Weights of a small transformer language model: RMSNorm before each block.
Each number is 500 + 50 x the weight over its row's rms, rounded and kept within 0 to 999. Layers, rows and columns count from 0. Numbers have three digits each. The size before them is the row's rms in percent of the matrix's.

# up: layer 2 MLP up, 384x96, rms 0.0683, rows 122-153, columns 0-95
# down: layer 2 MLP down (transposed), 384x96, rms 0.0314, rows 122-153, columns 0-95
up122 054:482534511471560542521465504456475557508530576552474550572550484527571537522575525473495523550502513490385526527571486566464515482477475398536410366469565508485446488513596465503418431559363588488502494563469448537497449509437458513559567537513425458476509542427460493515479479528431510602
down122 051:535481443553527511576492474529489510478598503496489510436516483580443459349401539542475447425572508546581435503418480396476537531535517483558528540472429546484504539495504530494449516544607371440525492555509473496475447481541475391469519465469574424463526503553424477538577526519494537476
up123 042:520504511485527530494507450488439465553523432456548541658523527561570498476491557464430511509528554513486536489533556562601460521504530450497410470570520602496498517508442525520409471606445548438460611407538525391457575539448537442494547520549454475526488537547513424508429428499506482526
down123 041:467540492514378456520573516471438514478459471478504485340535484525466539507434485549573543478569400518521448502425496471407573497533554522484540496486542475549558526415544514503506584395540478508511533546480465457502572455478517589561472459519585498496591491543542537460599440522560527416
up124 146:446461508528410531540532437526475554596545479500510533576504488535463513564502571527448530449440509441463527586475480541399485486344490427478447551490506454521504516507465511554509448502473558517488553496492600540535521494459512550574473489491382558629484646507437504528510533535453514571
down124 141:514460432423547437413491563497500536482368449452497506451489481418491470438544525460513412469477431490496420429457582485555467484621499538473556442555542553459547559547525483492448557479502522407426578419489450488537495506577524586523507488516574513416471452572536420479527475532545506472
up125 068:614447472488466541511487616488525389465431551497509495542489444493452533580483497495438612527445539432487543511522556491454542527520553579528516495505556511630543516499451522563477531496455535579541459522482465484479514543393484450508519472478643540463495513517503516482615439470512621537
down125 063:461492491479467515392542357586482507537557474566470464471488540391538511516571546479484456546615531542455512506465609512588453523529534461513544637484444470484470478473437463544451463537513489468487533501465473520510511459599485488481531557529461439555478535625494494559493590474575534450
up126 132:470497470578420585567604541512499539462573439457448551493469454548489492513577481587508555494505606545508493551538514567421497533504489555535512527553511552568448604474515464643482482458416503473463500462601497545465543534445404450457478396533459509521451573468528488556510519481552505537
down126 129:546499525468612506474416444486506462491475527487499495539573504497496530510445437459402471511456374459499460513480497480539527493551564444513568491460457475536564349516489506354456568544500512501583425585418451515565432466514542540575573541483487493560551454431539490481498461527425460510
up127 026:435441462458539489551478542502560383504494493594473479561525440532542463547464455498431554418443506502535476493497547467436617562445472439589460448468531479511471561441531536516504441576455507515458418477618590459537526512467421490494567497448551538424492453474584418535522486452536431547
down127 025:503622476553526487471507458529433602446570500460537539476453586514488572409508570543558407541536478473484512463514440520520449430555526555445604577502440532554508428511489472495439490486534476482539496584352470502430409509580580514534461452551467504517455522558490509457494490564487564522
up128 086:558550427486518444524510500507482497594571388538559532547504544564570490492471439391502469437492543506513515557515468513512542501472445464483491527450501614430533569485446537478488420611569439494564513530493555457552594522449518462593500484538541533582519478489581546557567593406492484539
down128 082:383519590571445553482529479507466500454498571489416443435494474468468531459512575577509475467528412445504471482533519467527455510529557498471497540525507441541503425511471499508561517454493575527465472450483404561412453493603553559315602520463444507455469514543440447486455466565514518485
up129 125:417435612478455448514555537497532432532477498536457502487467398609492488459496538546534492408520625491493515451420479577482436465479480546610493547491537511450551471534535499592450463516541459550480506477489504433545476446529567552535430498495356606516496523488459550566497539559504489451
down129 120:479547412535492586485518561493532467516486503443550545496522507407588528445522623469469530421471485471583535494451544412547543429480478477482453544445566490479481511514455537495611585514522404411506579420529455506506426534541509513483441459514456446494375426448432492523539449565538473513
up130 052:592491515509471458525516521463537571492553528459400525483516484435508435471536425518512509522514537484554479419575412525544405444546498563478515492482515467425604418612539489426394558600526540488556498471540521511507441394436570422555553484455518540540423488531495452526512530502570539547
down130 051:580507551483519437424425574544501429452530523488541424547526463651491518559504574484502553500399434527452437508465528516413521581456454517444499545470429435522420486429503547539599494481476521550441541506481584471500566575472521548513494481430488489526467553539463472472575447526585449444
up131 059:484568519523601541591485363449467544517507464423532561522443434520583483500516590567462530538526522490580579566538563516547493568473444522435523493570529582578493503559467431531470487487490472488511523469540474474462482497433408375459459522423543489494529454551503427428415498554495484474
down131 059:479407432536402502433550556529471514515521531470440458453550517514418547523426427449495471413503485522483419436480465469393570448514508447613429410419478402421467534501490524496560524502537516525479458473438536481545558488557590556549514544519579535521504526509554548544617511477480517512
up132 063:552522537502507520500518527384526531483503526513523490411509507501518426510464543594466440491512513519459472459564540520507460556435562600527574400519447466521576477414456428507513532508572497581579532540349475439396499448493479514457538442570490455527485444467490552537456397415551475464
down132 058:510467445466586482415452501521527490537538499446500550483547476495517473561545530530477661481492533543459543499483464559392542439543400433493477560487448535488415498546551558537489534447523438425448479503497499518508501501501563454468546424453450517561631455527611504468573493568542556602
up133 100:484543566487478552503516474459426569404525525431486624545489487500560462448557496482522508534524499466410377532479561543515527549487458428488493505605482556548510585516476533547522516427459543447530536603517514522517545481495543477529377480508425511542542504460582469472505570458492411636
down133 102:419418549513522387503506496518489443606476524643460518478510504510487458469409448556491515467476435499552549530581450427515435467506440574512493509476535477468430386472468498457507536533518503474529445453478456540556444477380529502486531523526490567464487538534448520537461461559498638390
up134 050:441457533491503457522424495506498453569449569509498492566456565583588537477560495549483579591410445399472444426534463544493465379441484516456471445475578422598588505503505465425543505500498547481458608501439505501506432552453467567530423579488475494510518524524536547514488502553546438481
down134 048:542555483438568493480508511431474612462498480376491494527506392408522489566508496557543494506603545623545450500417464480572456601483543511510514428543449565489446491600468562542492469504452562457434415475510517434547571463543536529529528438488553447418506519485469472491474427504491498505
up135 138:502492550513571511459517510456560518538493471499597417532516471476507494531534507480517537441533601477567447330446436496465558490490421501482476382472453592462417452465530459547553481459391538511405448466504527499519533445533509578547517464538557470546487568424454512449418475464441473451
down135 136:464443390495540527551507606505547551441514557459547511509512515492505506460507543500570526436569499445483559532478434630570492497558468478496447591583512462535422428495490554548429491498525390516509478475518453495487439567495463557609444601478534517574511507462545491481422523534380475464
up136 069:492457474497448479383489584516506558455550440473566433422495463441460469610444591469501497496492405550489496507442425456503518621526409488491474444572506540495465533502404506550498564442563547451512552523430550562507459499384498461524561468525511470442503497442419437488495441441439503500
down136 066:538526458543418629594499547530562372572516409444568529496496529518511538451545433439457499394548367474494480533567491559412543509454453477526433465503516564520495532580546494504453465543438458512494530543496495517411504491506476499501536483444441475507434518457500582536562562560509435522
up137 016:472576495530538551539589578525560590582434586474458541460574558453539563515570436528496423468529494429580482463561436567456471543461495605547457510458430465492568477495509475411483497528456484563512447428582543468474540495510501585603482553500443505478505572459453492508494427467560542511
down137 016:574411513464582400436430463438461441449593449499527450510451435591507496568432629541488529488444481552423548534450553494541490532521441495436445481639498506480455546587493486507503558466506555414501525628452512497474522529454484471473484489484507482491501461553512441497552515534533421486
up138 016:491540543592541499468494452543505612492493506379399529463525483492435482409514563507486492580552496477470539549520471576537416513520488516438563520467492518609476479566468422490506515390482534520486568593454445455517480535523481594567373487507446525546437472580492525527433490581479537498
down138 016:523462485435514565495478587434469397497458527542558461493461421523477424590475408463535534525471579562522467497496623486447585462469478542538448448517531422393511566477533553516526460617463557463516495445499575490531571447454510451475577529450547496469578543453530474488572500473524424473
up139 071:582458570558462568463474461548452452490533509371454487442488475537533506480471493479438472535543508518590510532537567443569375517486468509506478502458477532489470497417408507481545612416485552512495498580509520481491560559485605536493480440388422457621458557431484530463477481458493496444
down139 068:408474514465430431552575538471509485460460501554518508548509572405536493532458498565492469447420461557423565435434473509411572477504479486510464527525548525531483441543594477529504424584481537480463490454514508498531479501455397512521524598627562529499601415553540428451543501558571456492
up140 143:511537573465489463548530462445519523576405486452578590519523491591514547490521508487604526564550498597561438436413539547440466509496477531499408476464461566530584488552547450557382467413417506567451534506485539459423489458545517430513426498479523508507542483447505526528521465556584559459
down140 138:460478477548438489469554481501510518535513504521468469492595488520529450499427578493447538572485455370547584434522540511414498533467495495596551413545460436501482471503496493441561559531507470514551410517482504491551526563592470498510536581451417556630554487471450458478481469415450546625
up141 020:447497438439581486511496506555516511572434494481523532459492559476508395442561545557550491558382489490487568600444403472500487472512476474448549509468470580508454450482472477434554510522481582478440599449486552429472458459663514478517501537486577573508503519546469505511514466626480534458
down141 021:589489478564495518471481512429466535490595506528494434522507408546499495567585496426513531510587565557531451532502653509453540545427534641471409395477413482483525494492551494556496473504531491445527504488481558499489563503371529567450441480435505467500548522471534545576476478510482524542
up142 104:545527454380460524615494431503478582523549511552460460456390503595494438458460495486457419511420502494578567532461442454495529536505467437494561528515516523458444619507472470563539439453528433465470617575504552466564561513525557482527505459447561520481505417503527512507529483455574430540
down142 099:424543542625520484430612516514502486461513436492506441527515494493439502558441492540466473385609490491417509524503489523511521494530550540612494516501527580526520431469423451457507511565502564466461382416483493502402482545472384544495452466531474515505518567507485444445554578554455517430
up143 031:498507538491540477461466519548522460505426465434496555478462602474485539555482519590509460523531504490577503477608492439495523467578494490481620434399540516523438405492393549428626499504491591520544511507467449530442499531489436579499513520456543514506529482474505605486595375554493515509
down143 032:657457521512573564577507488395554469543519481545516523486542476469451451464513536524526485459480541511492487487517550480511451489442528620514403506564497493408525564481593548609431429498518533503438441520459511513518499473503555502456504404572408575557456493574485457568474595481546492475
up144 108:508535438497452538536420569515532406514455471537427448338483390477543475454437446421493481496527571452567571521523474391528509507520531582402465516473496443477515521472468477473474528485487554535474410490502517519556531450531612615512516525492506508400448470529526473572483546464513458445
down144 109:476517490506527485409486438447423599521525468524507535671452549581555537494466512538607488541478416492384542506515565470478520562605459451540512442544513529476455410498473500428431564450532556535494559452497506470512506467538544556530561503485516560491533495460533424451530505432428484420
up145 022:483423512509451591567547503469533559612514560526562525482568523441522353552411498533405473486528559580497525495404506481505526624523491504542598542479523500427479490452535503517516493498464526565467477471464589471464572515562499536574508468557614515470433509439521469567494568510523531492
down145 023:480544539516528460444498492445456466435593535471437510455458469583446558536556471462529498502460450464458509508521541521449431426453479497468460514508476568503495458481547475386487482572519474430518549554476512506540494486388602511372446494391374531558594514590509546458519441505473410514
up146 122:642492526482509515501441496560551477480462534524560543523491553483474507605534387442542477475545539470442533377564462437526518435558555504537457545448558449566577477547562559484475548501626558447530432567550511493574531449466513533514519569539560502473516541575459547572521523458491435508
down146 125:518484550517569518524522453453528492494519453485497557472473532461422504398499480555463460489457521509513436457550571491468426434437470578630481542494461551496464508544419429640494435468531450481494562422502559550432536509512573471439458458434562450549513491579462497453582577493625484498
up147 107:528535576447441518570480518523510523470447502558507526456539534527468407486408492483424517442521578519605507522577537415472440512391492488426489447523480632449499507540389535475451606552546434542419477497477590441499538458481436533556518503476568486519462472488457500515527426416543536505
down147 102:437475447578428495363487434521508545536521542503542543606487490412589544600600547518491496559524470502494540427485524541485513455594466482543586520441521447526536525470608464541539414515499580432563481472465494556513519569568557555434505482481468509477505422501545480509514529589468505560
up148 135:495460437497478538483479442477485560437523530491469514407459551571608546488497438526556536583407597547474464577465561608585438524471528583432501514576468423490484445541567512553500479547597495501501569513512506477568488513458447502545587497547456590429520499494412530473554429545478477504
down148 134:500460506510446534465536534434529477428435592552468507505586538438509590545458507489526629513466529569486493517474455557590446479518625486446522470482425552456516457436429611452490519540519616462468451453524537523486484541522510401561559488554521402522530421479518513543454412491495468507
up149 034:408498484419452511455479517513458532394443504514518495419468445507452501550549642487482455551462503494523557527485475487441512544494566465480492522590530514566453517512433474596436480470566453435472601522512505520492423533454494451453476454461588481476542404553513423488445334532487454500
down149 034:629524488560459500559596460548574485565537477497550456557550512549527488512475414436511569448585499508519487479476556496543485475497438502567496456399476482479592497521596487517516535546439479570523504546446605495508563483543489496519490573491477413505482595439455615507519622457433516519
up150 126:383481458497502480545513535563520481556497545565477537504430536572516495480497581519480473505438491514508446541544484461467536450410524403564469478502545466480457413457446543486545489464463403416529610513556558500482565550412473464490487529426608504504463473442632519471491401550451412540
down150 128:582494542538464562517554479443507489419534440423528510477593519443484467538519463500511527424517539457465533525462501486570527557584448607456511500440453615530533534493545434474470520500513598501474402483456540474580445427510573578506507507586453498535553516533426483519497614536488618568
up151 038:497514587451487519539533455479507585501569398505505537495517470494526504444421431451442491491492595490457552608392487589472468531549542555462459459546487550564558550557511496592460428535408513504524531486486444505508504523538540468550463502556514505448467458624396417549379491542519506507
down151 039:505451401536513515515424539506451373487421551446454466439524519478448483530479533513548592562526445511546401410560574476495500462508518432504519538436492460490508455465491477436555601536598456523481486533540570477479531482504481507411583496458517492513556558468586593393569460432493443496
up152 017:565502573548558506469468498515506547482477479426419514487591501492516479510552495461523560516528500524490538507625385586544416428503405587476518529469497556556520505571517396477488518472508619515517507589452510498442492505517481505526396471429397423563424513536504543510471523581480580519
down152 016:486447426486485493547516577451463434466489481534586509486416468527488444496452454562506404523427499555512447502401590412458513600467509513536435478600508426425479508466438575512490428542478500427496451398484534507518538480468471533500604508503559488483596524464492401560571475489575459507
up153 115:484536571440534450489441466454569465511398478478430470602464570488407564561553506496533536576451464443510499503444472430445548492520558496523522498426472501532481510560446434469488461404394582502510510581506473541419430506508546577440466490422477501579494535490449537388453421460456508480
down153 116:552499527476478554562532438525475446523526479572531487508607456410509527544518473496491455480440530534554440474544623478538520454414534551538470532549427491478522509474488506549480401596503525424480466479493350555505439525489564438464546514481511565543477451561566492620425389533492546500